python train.py --n_layer=23 --vocab_size=8192 --norm_place="pre" --tie_embeddings=false --init_std_qkv=0.0698 --init_std_o=0.0103 --init_std_down=0.00515 --lr=0.00496 --lr_mult_up=1.34 --lr_head=0.00661 --schedule="wsd" --final_lr_fraction=0.0 --steps=2917
Each number is 50 + 10 x the weight over its row's rms, rounded and kept within 0 to 99. Layers, rows and columns count from 0. The size before them is the row's rms in percent of the matrix's.

# layer 5 MLP down (transposed), 256x64, rms 0.248, rows 31-85, columns 0-63
098:66 65 48 71 57 51 60 57 53 51 42 40 52 35 43 61 45 48 45 47 59 47 51 41 41 54 49 63 44 66 60 43 51 54 39 54 57 44 70 58 48 54 35 47 42 43 54 57 44 32 55 36 39 70 46 39 42 59 63 47 52 43 36 21
096:43 47 61 53 48 42 52 43 49 37 56 47 53 34 68 26 61 41 50 49 61 63 30 52 39 51 48 39 46 60 48 58 53 55 50 64 42 60 57 29 46 68 43 41 55 56 51 39 50 55 56 40 45 26 63 40 56 68 51 60 58 63 38 56
088:50 32 61 52 42 25 49 45 66 36 47 55 40 43 51 57 40 58 51 41 53 52 51 51 67 60 67 53 46 49 40 53 65 41 59 31 64 36 33 41 53 65 53 56 56 55 30 57 54 61 61 56 48 44 51 57 54 34 71 51 47 44 50 48
110:51 33 42 63 45 58 57 54 39 59 29 53 49 49 52 47 48 58 60 54 43 57 49 44 60 65 51 50 50 52 49 48 56 53 55 59 59 56 66 31 39 35 45 46 37 34 79 55 55 39 45 38 44 70 43 35 34 56 45 44 66 62 57 45
115:55 33 70 68 48 31 44 52 57 52 61 42 43 63 42 66 49 35 51 56 48 45 47 61 49 49 63 49 57 53 41 56 40 47 39 54 38 37 74 49 39 32 44 50 44 39 58 38 46 67 61 53 50 46 71 50 54 51 54 64 58 48 38 40
100:42 40 42 48 47 47 52 54 54 40 58 47 62 33 66 59 66 61 61 51 59 40 47 33 43 40 44 49 68 59 62 52 41 48 60 60 31 41 39 62 43 46 55 62 51 27 45 72 62 45 62 59 54 48 40 56 38 71 49 49 53 53 50 41
092:66 37 73 48 33 52 52 59 49 51 58 74 50 54 58 29 32 50 45 47 63 46 42 57 44 50 62 45 42 44 51 59 38 61 46 65 45 55 58 57 41 51 45 47 48 43 45 53 23 53 53 52 52 60 57 43 57 40 48 57 41 27 47 66
099:51 53 51 47 61 57 49 51 54 51 53 45 58 52 72 38 47 63 59 52 20 56 29 45 57 55 28 57 55 61 48 59 55 65 51 48 44 55 61 36 71 47 42 60 41 57 40 49 42 50 58 46 38 48 28 46 54 45 69 45 41 38 58 57
076:51 47 57 60 57 58 35 41 68 42 52 54 43 43 34 49 46 47 52 63 56 54 47 40 45 59 49 59 47 58 44 51 44 60 38 53 63 55 47 31 44 78 37 35 51 63 55 46 48 76 58 39 55 44 41 50 62 60 59 55 39 34 35 39
105:56 57 76 59 38 34 38 71 59 43 48 43 54 47 49 47 45 54 57 52 49 44 50 52 42 47 54 45 50 41 40 70 60 55 38 46 55 58 43 78 42 50 50 61 62 69 43 50 26 46 54 60 59 61 48 44 52 45 34 41 48 42 42 43
076:64 44 42 55 57 48 47 60 45 51 55 36 59 42 57 58 45 38 37 36 59 54 35 71 62 36 35 30 37 43 58 30 47 47 48 50 57 57 45 63 67 51 41 60 63 41 46 49 46 56 49 68 53 42 46 54 35 61 52 64 59 66 49 48
101:57 53 50 59 66 46 64 45 39 32 53 38 60 50 46 43 58 57 58 66 63 45 56 47 64 50 40 42 47 52 72 39 78 52 59 40 39 36 39 57 40 55 51 57 58 48 48 40 51 62 63 62 40 33 32 42 48 51 46 54 44 38 47 42
099:51 60 35 48 67 67 58 66 50 43 39 60 41 76 40 52 50 47 40 51 31 35 55 52 33 48 40 55 41 54 47 59 47 51 43 49 50 71 44 53 50 59 52 40 50 57 53 59 55 55 28 44 41 45 57 67 36 51 49 71 42 46 40 51
081:45 44 20 51 44 52 52 54 52 31 48 57 59 38 38 65 62 55 36 49 50 49 30 48 46 65 41 60 38 65 59 46 65 39 41 55 29 55 41 58 57 64 46 61 47 42 62 59 48 40 59 54 37 50 57 42 45 58 62 53 38 52 49 60
106:51 63 53 62 24 41 44 31 48 52 47 44 51 69 57 54 48 66 58 37 57 54 47 62 53 47 56 34 42 70 44 67 41 43 50 51 45 57 53 52 30 45 47 47 46 51 43 72 57 44 37 37 51 55 68 47 68 48 40 38 40 51 54 58
081:61 71 38 44 38 47 45 53 22 50 44 43 55 47 37 48 48 51 49 67 68 38 55 56 47 48 52 51 58 68 55 48 38 48 37 49 58 60 64 55 52 68 43 36 56 51 55 32 53 66 69 42 43 47 46 36 55 51 35 43 58 47 63 46
102:58 56 49 55 43 57 61 49 31 56 56 42 52 43 39 48 63 46 49 52 49 49 45 66 45 65 50 44 31 53 73 59 61 48 61 61 44 38 50 46 48 48 42 54 32 57 50 41 40 44 38 54 53 37 70 63 65 34 40 44 30 64 50 67
117:56 58 56 51 56 40 60 65 41 40 53 58 65 56 34 53 46 68 43 42 56 48 42 50 69 57 37 46 54 53 47 45 41 48 64 56 42 54 58 66 49 27 65 45 47 27 44 68 52 51 37 62 44 43 34 50 40 52 71 40 44 56 45 47
100:64 46 37 42 58 43 48 47 67 42 43 53 55 24 46 51 47 51 44 55 49 50 59 57 42 42 51 54 42 54 64 44 48 39 57 49 43 47 48 63 32 48 71 45 73 56 62 54 38 29 37 50 55 62 46 57 39 54 55 64 65 46 28 58
096:51 31 54 39 56 46 61 56 38 41 55 51 29 54 48 41 49 39 39 45 55 51 49 56 38 38 29 36 55 50 68 73 51 50 48 55 35 73 41 42 42 56 57 47 57 54 71 63 49 66 48 59 49 47 50 47 47 49 66 61 59 37 48 49
098:44 47 40 49 59 30 55 51 51 28 61 33 56 49 43 57 27 57 53 57 51 48 55 59 45 57 46 59 44 50 53 43 47 42 55 52 55 47 54 52 60 78 61 46 28 50 45 48 48 39 20 67 60 58 36 41 51 61 46 54 59 50 52 58
150:29 51 48 47 71 69 56 38 59 59 50 51 36 44 51 57 40 28 39 60 41 42 34 63 48 60 55 35 38 41 49 59 41 78 48 61 33 57 44 58 53 55 53 59 46 47 59 43 52 51 44 52 41 50 51 53 47 66 52 46 58 61 41 58
079:46 33 56 60 38 42 52 31 65 56 46 37 58 44 69 22 53 64 45 58 62 56 64 60 51 40 39 43 37 47 41 66 58 50 41 48 53 46 63 67 61 34 53 51 56 37 56 42 50 51 54 58 46 61 53 58 45 36 49 53 56 40 37 49
098:57 61 49 31 52 49 55 57 37 38 52 65 69 55 52 44 37 47 58 43 59 44 56 59 68 56 45 56 65 39 64 29 33 51 41 73 52 47 50 57 38 45 50 50 55 48 60 45 41 49 52 45 46 37 45 63 53 48 74 50 34 38 54 60
095:63 55 51 54 37 42 48 35 32 57 56 45 48 39 53 36 56 37 75 51 47 34 29 64 49 61 45 59 47 53 56 53 66 66 24 50 48 60 52 41 60 62 50 41 55 56 55 64 45 62 48 55 62 49 46 55 52 36 42 48 50 42 36 57
092:54 50 44 52 44 34 46 47 56 59 44 41 50 39 48 49 56 33 67 42 50 46 45 30 42 59 44 48 57 70 69 60 52 54 53 55 44 52 45 48 71 41 25 53 54 67 48 35 54 54 50 65 68 42 41 70 63 37 56 44 50 46 55 38
120:31 56 37 46 41 41 50 37 67 63 71 59 57 55 56 43 53 54 45 57 39 25 53 51 65 45 36 49 67 45 44 54 49 64 37 47 35 67 48 62 56 47 54 56 62 45 42 38 36 47 53 55 67 51 31 46 53 45 48 51 55 38 51 56
107:44 45 52 57 51 50 59 58 20 50 47 47 69 52 70 57 31 51 46 58 40 56 26 39 48 46 33 53 46 56 53 62 47 43 56 58 47 62 40 48 61 49 39 41 28 49 48 27 49 55 47 53 54 59 52 53 61 59 56 59 58 50 39 66
096:62 29 66 60 47 51 43 46 33 46 50 42 55 46 56 53 43 28 58 47 37 43 37 37 50 61 46 68 80 53 58 59 58 35 40 62 54 52 47 49 50 52 41 40 52 40 47 68 42 47 49 43 61 45 47 60 51 63 47 62 32 58 60 53
080:55 45 25 59 50 59 39 28 49 57 50 47 61 50 42 62 48 44 42 66 48 37 66 47 46 50 72 53 44 70 50 52 61 36 48 42 42 51 56 32 50 37 38 54 52 41 57 69 50 35 42 60 63 46 47 46 59 51 50 43 42 70 50 55
101:33 41 48 61 48 41 60 38 56 65 50 53 68 29 55 47 22 55 30 53 47 47 70 47 65 43 63 49 57 52 56 42 50 38 55 55 58 63 46 46 42 34 40 65 41 48 57 68 54 55 42 54 38 39 45 56 43 54 58 52 57 48 44 60
112:52 36 36 52 70 61 62 40 51 41 57 44 46 62 42 61 41 57 48 37 56 70 68 49 46 45 69 51 47 52 38 53 62 48 58 40 57 44 51 32 31 38 44 54 42 38 58 47 49 49 68 53 60 61 43 59 44 42 66 50 34 44 40 63
079:46 48 53 35 64 50 40 63 57 49 53 63 67 48 46 49 45 49 52 40 74 51 42 49 45 76 32 44 46 66 43 61 61 38 50 43 33 50 56 53 52 65 52 66 37 44 39 52 57 64 56 42 55 48 36 45 49 46 53 57 31 62 46 36
101:61 54 57 46 68 42 37 48 66 42 39 31 51 56 62 50 69 49 51 44 52 54 49 50 42 48 63 29 49 51 40 55 38 73 50 41 36 51 52 46 73 47 52 68 51 44 51 43 44 60 49 40 62 43 41 56 45 62 57 63 33 37 59 47
102:48 47 47 62 46 38 59 60 51 41 53 49 59 65 40 34 66 67 50 55 41 56 46 25 41 50 69 56 48 56 54 31 33 61 53 39 47 51 61 48 56 34 45 47 59 51 56 43 48 42 40 62 52 50 48 51 48 33 53 62 61 32 59 73
101:50 53 50 44 46 66 45 54 70 42 31 55 55 53 36 54 48 60 51 46 42 52 59 59 63 44 55 42 63 39 31 53 54 60 65 57 55 47 52 37 41 41 36 52 39 40 60 41 45 39 48 83 37 57 67 51 50 48 48 47 42 61 57 35
097:54 61 37 42 40 44 58 42 47 48 61 59 23 51 59 53 49 58 69 40 62 61 48 54 42 58 39 45 54 63 36 60 57 55 56 42 52 61 47 40 23 56 59 50 45 48 60 68 42 48 61 40 50 49 49 53 66 36 64 46 52 30 50 46
088:34 50 70 47 49 51 54 50 50 44 47 48 42 51 47 53 63 53 51 47 60 59 54 54 36 52 55 52 42 33 54 45 73 26 61 35 44 49 49 69 64 68 43 49 46 26 54 59 57 57 43 40 41 56 47 51 45 33 37 51 66 64 37 46
129:53 39 64 52 35 48 41 34 44 56 49 51 51 31 68 39 65 43 42 60 48 39 56 59 46 62 49 55 25 51 38 62 52 52 46 64 63 47 48 56 53 64 30 61 59 54 54 44 46 53 56 49 50 55 49 65 43 48 31 41 54 67 31 57
086:24 71 51 34 44 58 65 46 50 62 55 55 58 58 47 44 44 50 50 46 56 40 31 54 55 75 53 46 46 67 30 57 43 47 46 57 50 60 41 34 46 49 56 47 41 51 46 50 55 37 36 49 43 38 58 38 57 56 74 60 49 55 44 47
080:53 43 59 52 53 53 47 33 61 53 59 44 51 32 49 49 57 49 49 44 39 48 59 38 61 55 50 59 18 41 40 60 57 61 33 57 70 42 45 31 59 54 50 51 56 47 46 74 41 60 61 50 47 49 37 38 60 61 49 39 52 68 42 51
115:76 50 44 52 44 58 42 55 61 53 50 56 55 50 58 58 43 61 37 49 29 52 35 34 61 58 39 51 52 44 38 50 50 60 59 57 45 57 57 41 42 57 45 42 59 25 47 48 40 40 54 53 54 47 66 49 31 74 62 43 58 52 30 43
086:57 33 54 57 46 50 44 46 63 44 45 44 63 43 59 45 62 65 57 36 73 47 62 44 43 70 56 60 52 44 40 68 36 45 49 41 55 57 61 54 53 50 33 49 43 46 68 52 40 39 51 45 42 39 58 64 44 64 44 34 49 48 54 28
108:47 53 60 43 57 44 56 44 52 60 53 50 54 35 39 59 30 51 50 37 42 45 44 38 54 56 51 47 26 53 48 58 55 64 70 40 37 49 39 65 54 39 53 63 61 42 32 44 30 41 53 55 55 67 64 69 50 48 54 57 42 63 52 36
103:56 46 40 54 34 50 44 62 59 56 52 61 45 45 62 40 39 46 42 58 67 73 49 48 51 43 39 50 45 63 62 49 68 59 47 50 60 70 52 72 34 53 36 34 60 47 48 58 33 43 49 37 58 40 51 59 50 51 37 34 45 40 43 53
130:73 45 40 32 73 57 50 55 50 43 59 54 30 64 51 42 58 48 34 47 62 54 48 63 51 34 50 46 50 43 49 44 51 52 46 61 35 49 70 45 51 36 50 67 51 47 41 66 51 41 45 47 49 59 47 74 47 39 41 55 47 52 66 38
121:44 41 46 48 44 50 49 27 45 36 47 49 46 51 56 49 44 48 52 65 63 54 57 37 53 60 35 78 47 49 40 43 56 57 52 42 41 51 50 45 59 45 50 66 84 66 49 42 39 46 47 36 43 50 57 47 52 35 47 66 51 67 42 61
088:39 41 47 31 39 47 64 59 62 56 61 43 43 50 65 53 64 39 38 69 39 57 62 51 47 48 55 35 60 63 49 51 48 45 46 64 51 46 57 38 54 47 32 53 54 52 36 37 48 43 56 55 55 37 34 63 56 59 72 36 34 54 57 60
121:63 54 65 61 35 60 60 34 58 53 56 57 74 45 42 50 45 55 56 42 58 30 49 47 54 53 53 29 51 59 27 38 43 42 56 39 63 52 54 59 37 44 59 63 34 45 62 46 54 51 39 48 53 51 48 51 52 68 41 49 55 30 49 42
090:50 58 43 53 54 60 50 41 59 38 57 49 38 33 59 41 45 57 49 55 52 52 49 37 40 27 67 49 34 49 47 68 47 58 39 38 44 76 36 62 51 36 53 46 53 35 65 58 47 48 56 67 38 48 44 62 46 49 44 65 54 53 67 53
093:26 39 52 52 50 55 44 38 51 42 56 47 53 58 28 56 48 52 38 46 39 45 66 55 77 32 46 47 48 44 47 57 53 64 45 62 28 62 54 48 58 65 49 51 31 43 54 60 56 55 58 53 64 54 55 51 55 30 61 58 38 49 49 56
077:48 56 53 69 33 28 49 54 43 59 51 58 63 46 63 41 39 47 62 42 46 69 39 41 56 54 53 52 38 48 52 40 58 59 31 56 40 54 40 56 37 31 73 32 53 56 61 54 64 59 43 56 48 50 47 48 52 66 34 48 39 50 47 44
087:52 51 56 50 42 50 55 60 45 54 32 36 66 60 47 42 40 45 49 49 51 50 54 68 59 47 60 40 58 57 53 43 44 21 56 45 45 77 52 51 45 50 45 55 22 33 62 39 59 46 54 53 40 54 39 62 70 39 57 55 50 45 48 48
114:48 39 49 38 41 53 61 65 37 36 47 68 42 47 59 46 34 49 35 48 47 58 52 51 51 36 55 43 54 47 58 55 59 56 49 69 58 42 38 45 54 42 47 60 55 45 47 56 47 47 48 41 40 55 75 65 23 53 45 58 36 64 65 67
108:65 47 56 44 51 40 49 51 45 56 46 56 55 34 66 50 53 60 25 73 46 59 48 53 48 43 39 45 26 53 45 49 57 54 67 63 62 48 42 57 47 41 46 53 50 38 58 50 56 48 58 59 46 59 31 30 31 52 64 41 42 41 57 65
# layer 5 MLP up, 256x64, rms 0.326, rows 32-85, columns 0-63
104:64 52 42 58 42 64 57 51 50 63 49 52 62 52 46 59 50 48 39 37 49 34 55 46 39 45 36 57 52 44 53 37 49 54 50 50 40 44 57 71 60 26 62 58 41 45 47 49 61 45 62 62 58 56 35 77 47 32 40 60 57 44 62 35
093:65 53 47 61 47 50 43 45 32 42 36 44 52 41 43 50 57 36 37 82 43 50 56 50 44 51 49 56 39 53 47 59 43 57 56 63 39 56 55 56 58 52 38 45 38 57 66 49 52 47 59 24 35 39 68 57 58 41 43 47 52 71 60 52
102:61 46 52 54 52 56 67 54 36 48 58 48 43 51 41 61 42 33 42 42 44 40 51 54 47 75 63 45 58 51 51 35 41 54 41 49 56 40 48 41 56 59 42 62 49 25 43 36 43 47 67 36 45 50 63 67 62 53 41 69 54 44 49 31
104:56 46 48 52 53 45 43 65 71 46 53 63 46 45 41 47 52 49 54 43 37 65 39 35 56 40 69 56 48 52 54 47 52 67 41 38 60 32 58 52 44 62 41 57 36 40 44 51 53 52 53 59 43 45 61 31 31 64 61 78 57 52 53 41
099:58 42 58 40 44 70 25 56 54 69 48 43 43 46 53 61 61 51 48 55 67 51 57 53 58 25 53 39 54 55 50 46 47 52 62 67 48 60 30 43 38 66 47 42 45 47 50 55 66 48 53 38 57 38 43 49 67 57 30 50 50 46 54 39
098:43 69 58 48 48 61 49 43 53 36 42 41 61 51 49 60 51 52 48 40 43 28 44 51 65 61 37 69 36 52 64 49 48 42 69 48 36 44 49 51 56 42 47 44 61 61 51 50 72 57 59 41 44 35 58 56 68 45 30 53 57 34 49 43
103:49 57 57 42 39 36 58 60 43 52 44 57 57 57 34 54 48 40 55 43 49 50 51 44 61 57 64 34 43 44 74 58 57 34 58 54 45 49 70 24 36 59 57 38 45 60 34 52 51 43 44 43 42 65 76 47 45 57 44 58 48 42 51 45
082:52 29 80 51 39 43 41 55 52 44 47 52 49 49 63 51 37 53 57 49 61 48 51 51 63 47 46 30 43 42 61 25 50 47 57 67 42 53 55 49 55 43 45 52 62 48 33 40 51 26 49 57 47 60 59 33 52 46 51 39 59 62 51 36
105:46 44 36 36 59 60 65 62 33 59 37 50 50 59 39 29 38 55 58 65 54 59 53 56 51 47 46 57 53 43 64 47 54 54 57 52 38 41 67 55 45 61 64 53 43 46 54 48 57 55 35 42 34 48 54 58 25 43 50 60 59 67 36 66
088:51 47 56 42 67 38 48 40 56 53 45 78 40 51 40 31 55 47 62 53 31 42 71 41 41 53 64 54 46 61 50 62 61 48 58 50 58 44 60 38 55 45 62 43 46 51 60 57 48 36 42 44 50 51 41 44 40 50 61 46 64 45 72 33
094:41 57 40 47 30 60 64 62 44 56 53 48 38 33 55 56 42 38 59 45 60 45 54 48 45 51 52 53 57 76 59 46 48 53 42 68 47 43 45 75 36 45 54 34 53 40 36 42 20 49 58 53 38 58 46 51 41 52 49 46 54 47 59 43
107:59 46 53 57 52 41 72 59 48 52 47 59 44 59 54 58 46 52 36 48 38 29 61 57 45 56 38 35 51 47 45 38 56 57 42 57 46 53 57 65 40 42 43 29 50 42 62 39 31 29 32 56 42 62 66 53 40 66 40 51 52 50 57 56
098:51 49 61 49 58 34 47 51 51 62 46 52 50 51 62 41 56 56 60 41 33 40 67 49 60 42 66 41 70 48 51 59 32 50 51 60 75 49 51 42 47 45 65 47 31 57 40 45 47 56 50 34 61 72 43 40 69 49 42 58 44 54 46 57
100:54 48 42 54 57 54 69 57 55 63 62 40 45 43 59 42 77 53 50 59 49 46 50 26 45 45 45 63 59 50 52 44 56 53 44 39 68 45 59 50 49 66 57 44 33 51 56 46 46 62 59 65 62 41 28 48 34 45 39 53 47 56 53 29
098:41 41 67 56 46 55 55 31 58 47 47 59 58 45 55 53 55 46 63 41 33 64 40 55 56 42 51 63 32 36 45 38 59 45 71 54 42 38 40 35 57 38 61 56 47 45 46 52 35 35 30 71 46 51 47 51 52 39 67 53 47 49 44 41
107:40 49 41 44 53 66 56 66 30 54 57 57 58 45 39 66 43 45 65 37 74 62 55 44 55 50 57 32 48 58 53 55 48 45 47 60 28 35 49 44 68 45 47 55 39 49 72 36 43 42 56 62 50 50 64 46 57 58 49 51 39 49 40 54
113:47 35 61 46 27 38 50 63 46 50 57 45 56 52 53 51 51 32 53 53 51 48 40 52 53 55 72 53 57 55 50 42 58 51 59 55 66 49 30 36 31 49 40 41 54 50 38 46 50 48 37 36 62 39 58 70 47 44 73 54 65 42 59 60
102:40 48 64 49 49 44 49 43 57 57 49 43 51 55 56 53 38 37 33 47 44 40 47 59 58 40 65 44 56 21 45 30 55 50 52 51 49 46 46 51 60 66 29 59 70 39 61 51 53 59 64 64 36 47 48 50 59 70 60 61 56 38 55 46
100:50 54 66 42 43 51 36 55 51 61 58 68 58 52 45 48 62 53 50 63 52 50 56 55 36 46 62 51 59 39 75 44 31 38 58 71 50 50 32 48 35 49 53 34 45 39 50 60 50 49 35 52 50 42 68 27 50 56 37 44 54 50 46 61
099:46 54 41 54 43 64 56 38 40 37 44 65 55 51 60 44 65 55 49 58 52 39 56 35 40 55 45 62 69 54 46 37 54 64 49 51 47 43 54 59 70 35 38 26 64 38 59 49 51 68 65 56 53 46 44 29 51 43 54 42 40 57 43 45
108:35 53 33 52 58 56 53 32 35 39 49 60 67 54 55 45 35 40 48 62 34 46 42 46 64 44 49 42 49 44 42 41 58 52 56 60 66 54 54 39 51 56 63 61 50 64 45 38 43 47 51 39 76 26 47 60 42 65 47 45 42 55 53 56
079:52 49 47 43 52 42 43 46 46 41 34 57 53 47 44 70 57 55 50 59 59 37 34 36 51 69 41 55 39 51 68 42 56 49 62 49 43 31 51 48 51 55 60 54 63 56 41 36 23 48 46 56 47 34 51 51 42 38 56 40 50 66 74 55
099:28 55 42 40 59 56 76 44 54 58 54 52 80 49 57 50 46 45 44 44 39 67 44 33 36 44 36 54 28 61 61 63 48 58 45 51 34 49 50 45 56 43 49 52 42 49 47 48 49 56 48 57 58 49 58 44 63 66 47 58 41 59 34 46
090:46 42 46 36 50 57 45 60 49 54 59 62 46 66 38 40 51 53 63 52 38 28 59 48 48 39 68 60 50 74 40 41 61 53 59 43 63 61 58 50 53 64 34 46 42 59 56 37 69 59 56 34 50 51 39 61 55 51 49 31 58 42 43 55
113:55 40 63 53 62 46 41 43 32 33 56 40 56 65 51 35 52 56 34 59 40 59 66 30 51 37 57 62 53 49 51 49 66 59 50 52 51 56 54 39 51 37 50 72 48 62 62 40 51 68 45 40 37 43 69 53 43 66 54 49 49 49 43 56
107:33 55 49 39 62 68 53 55 58 51 39 52 40 55 58 49 64 53 43 65 42 28 70 53 57 44 31 42 42 46 49 52 51 59 49 60 36 39 66 45 55 58 53 39 64 43 46 42 55 57 65 52 31 37 49 37 50 58 44 34 40 55 67 49
090:75 64 46 59 51 38 65 43 36 55 55 35 61 40 46 65 51 30 53 44 44 46 60 53 60 47 52 38 45 28 44 36 51 49 53 44 45 49 41 64 53 53 61 39 49 63 49 33 52 46 28 57 39 72 54 51 53 45 54 42 57 61 51 55
099:38 51 61 52 43 62 49 72 42 59 66 49 34 54 53 43 67 63 62 53 41 55 55 49 48 54 40 46 48 48 61 52 43 69 46 52 59 47 40 55 30 43 47 29 60 80 36 53 55 58 34 51 48 61 60 51 49 37 49 47 62 59 49 46
087:44 50 54 46 47 43 59 58 48 50 43 59 59 49 60 62 47 63 51 46 57 67 63 50 38 61 36 39 57 46 69 50 39 80 64 45 72 63 42 63 52 43 50 48 52 54 37 53 44 34 52 38 52 38 59 37 70 55 46 46 37 51 38 54
098:51 50 51 39 26 49 56 55 35 52 52 44 67 65 28 33 43 43 62 32 58 44 55 50 44 59 38 33 40 52 42 38 71 63 46 52 57 35 61 40 49 64 44 59 45 40 47 49 61 50 60 50 48 54 67 52 52 53 46 35 61 49 60 52
099:36 57 57 49 54 56 33 43 65 68 51 47 46 52 48 47 71 45 47 61 47 38 57 56 71 53 45 61 49 41 65 50 26 45 34 60 43 36 48 55 54 59 39 24 40 57 46 52 60 50 37 60 34 43 49 61 54 50 39 50 59 53 45 52
084:52 32 39 51 33 46 35 61 52 42 59 55 32 63 62 60 44 50 57 53 46 57 64 48 52 35 49 44 50 35 51 33 51 58 57 51 59 44 26 47 65 50 52 44 57 51 46 56 59 52 50 50 49 54 61 51 78 26 48 40 55 40 60 39
103:45 52 55 71 40 39 55 34 37 51 50 50 63 50 57 44 48 50 52 20 30 52 49 35 54 76 49 47 53 48 46 48 52 50 57 50 68 41 52 62 34 52 47 55 46 48 57 35 46 53 42 36 50 61 54 53 53 54 40 40 50 58 59 76
099:41 45 46 57 51 31 32 52 52 60 32 61 62 65 55 51 58 56 59 37 37 53 30 45 44 58 60 54 56 45 56 37 43 60 60 52 33 53 38 73 43 39 40 44 57 53 53 50 52 21 61 46 56 51 48 50 58 46 39 55 66 56 49 54
101:48 38 48 50 54 45 57 49 44 45 51 70 43 63 52 45 36 58 48 56 53 53 44 43 59 43 59 47 55 19 66 38 45 48 45 47 57 49 72 69 55 50 49 51 42 65 30 42 67 50 53 62 34 49 59 49 57 43 44 60 62 44 47 72
097:58 32 43 50 46 51 48 41 52 42 63 59 75 63 47 41 41 46 37 49 42 55 33 37 52 30 63 56 41 53 50 39 60 57 63 54 39 48 67 50 41 50 55 68 61 57 43 46 57 74 52 63 40 53 34 46 39 55 52 49 42 34 49 56
089:56 37 32 60 60 56 48 47 42 35 48 65 57 54 46 52 29 52 54 55 42 32 58 34 59 45 42 51 44 50 47 74 53 61 54 71 42 57 59 35 25 29 52 54 48 53 49 39 47 41 56 50 54 35 49 54 60 51 55 49 44 43 58 59
116:40 58 59 36 44 58 60 59 41 70 35 48 55 41 62 42 61 45 67 50 54 56 59 48 50 58 57 44 51 41 36 57 61 48 54 55 52 58 58 47 29 61 29 59 61 49 46 51 48 47 34 35 47 54 54 51 41 39 48 54 69 48 35 24
099:55 49 47 53 61 53 52 64 40 56 48 46 32 47 41 44 33 49 33 40 44 53 54 28 47 46 51 49 58 43 51 54 31 52 61 57 38 66 70 69 48 50 41 41 56 29 40 44 56 65 59 53 43 65 64 53 53 55 34 47 42 64 59 53
083:45 46 56 73 55 42 52 59 55 54 46 59 47 61 57 63 49 45 47 51 52 54 42 38 38 44 49 40 58 45 49 46 32 50 56 36 29 50 57 68 43 67 42 41 51 39 53 31 62 34 50 56 67 52 51 49 39 31 68 48 44 43 67 36
105:44 56 50 41 51 56 52 53 47 49 45 51 52 41 44 49 53 49 57 41 36 52 57 35 48 68 35 39 45 69 63 39 48 56 39 53 58 41 65 44 52 76 46 63 37 40 49 51 38 34 48 47 43 40 80 54 34 51 62 55 48 63 67 59
095:48 39 62 30 44 34 50 46 52 60 44 51 51 36 65 31 68 48 50 44 44 51 64 52 67 41 47 55 53 45 50 30 47 59 53 46 52 41 38 56 46 35 57 57 50 47 29 63 61 64 50 58 44 62 61 55 40 29 32 53 57 41 46 51
107:79 52 56 62 50 44 52 42 49 48 59 58 39 57 59 43 55 52 55 52 37 66 55 42 58 32 46 47 55 34 56 38 46 55 56 48 46 57 53 49 33 44 41 42 34 48 48 47 46 38 42 70 57 45 74 63 36 56 61 39 64 52 69 50
110:65 51 60 51 39 67 45 52 43 55 50 68 38 57 55 27 62 47 42 50 53 45 62 49 69 37 50 27 51 56 43 50 47 37 38 63 70 53 59 29 54 61 51 33 55 55 42 44 55 62 58 52 39 36 49 55 51 46 46 41 60 42 55 42
109:60 50 52 33 35 49 52 41 51 42 50 43 43 61 50 55 69 55 57 59 56 62 34 47 43 53 56 52 67 49 54 45 36 65 38 50 62 53 45 48 49 55 35 73 46 38 41 42 65 51 63 66 51 44 61 34 36 36 59 57 65 44 68 42
099:71 53 55 44 48 60 35 40 67 47 47 36 48 67 63 63 48 51 36 47 50 54 53 57 55 49 44 56 41 40 47 34 53 48 54 43 59 46 54 39 51 45 38 38 40 47 58 23 34 59 58 67 48 35 45 69 50 48 62 56 38 57 64 57
094:35 56 63 57 47 44 45 40 31 36 63 39 67 49 52 48 57 34 65 52 47 32 42 39 51 46 47 47 25 44 48 48 73 57 50 57 58 46 48 55 56 66 60 45 31 41 52 60 64 65 38 47 59 54 53 43 43 53 43 61 48 56 46 40
113:46 33 54 52 52 64 62 50 56 56 53 43 43 34 39 59 46 50 43 44 49 45 55 51 67 37 57 49 32 28 52 31 40 51 69 40 55 40 40 70 43 51 39 61 53 50 63 47 43 38 59 69 58 47 54 44 57 61 36 52 59 50 65 41
103:55 41 57 45 40 39 37 66 42 60 53 43 70 65 37 58 55 49 56 43 61 58 48 60 64 74 43 50 51 38 59 49 57 59 57 57 45 34 57 34 42 66 47 58 47 62 51 45 33 49 26 46 52 43 61 39 43 46 46 48 42 64 37 48
089:57 45 46 36 38 54 46 53 39 38 48 54 43 37 55 42 55 58 52 44 51 57 40 33 47 59 49 53 60 62 56 35 48 37 58 44 67 41 42 45 67 42 70 65 65 43 70 33 47 55 59 67 54 35 52 60 53 37 41 50 65 36 54 48
100:45 45 48 43 57 69 66 51 55 53 44 48 39 51 38 61 61 47 47 47 46 34 62 67 52 51 45 45 47 40 38 49 47 42 73 51 56 59 73 37 47 56 31 46 59 65 45 38 29 37 54 40 68 55 61 64 46 40 44 59 43 47 49 47
094:54 31 51 57 58 52 60 36 43 41 53 62 48 52 50 50 63 52 65 61 44 42 43 28 60 60 54 60 48 41 71 40 34 70 49 67 36 58 53 37 46 52 54 34 49 52 39 63 41 35 43 47 42 30 45 40 43 56 60 56 48 55 48 56
108:34 54 54 59 54 50 58 35 54 55 42 49 54 41 53 52 45 48 50 46 32 41 53 46 73 50 55 35 29 42 36 59 31 62 53 69 57 31 58 47 34 54 55 52 57 53 40 38 51 60 42 51 64 55 32 54 61 58 46 61 55 63 40 38
101:54 34 45 42 62 42 52 55 56 50 57 59 62 67 67 47 40 55 54 48 42 36 53 45 45 30 48 51 55 81 56 60 57 40 44 48 71 45 45 40 51 48 42 54 59 41 70 43 56 37 38 61 48 58 47 49 50 50 43 55 24 58 55 47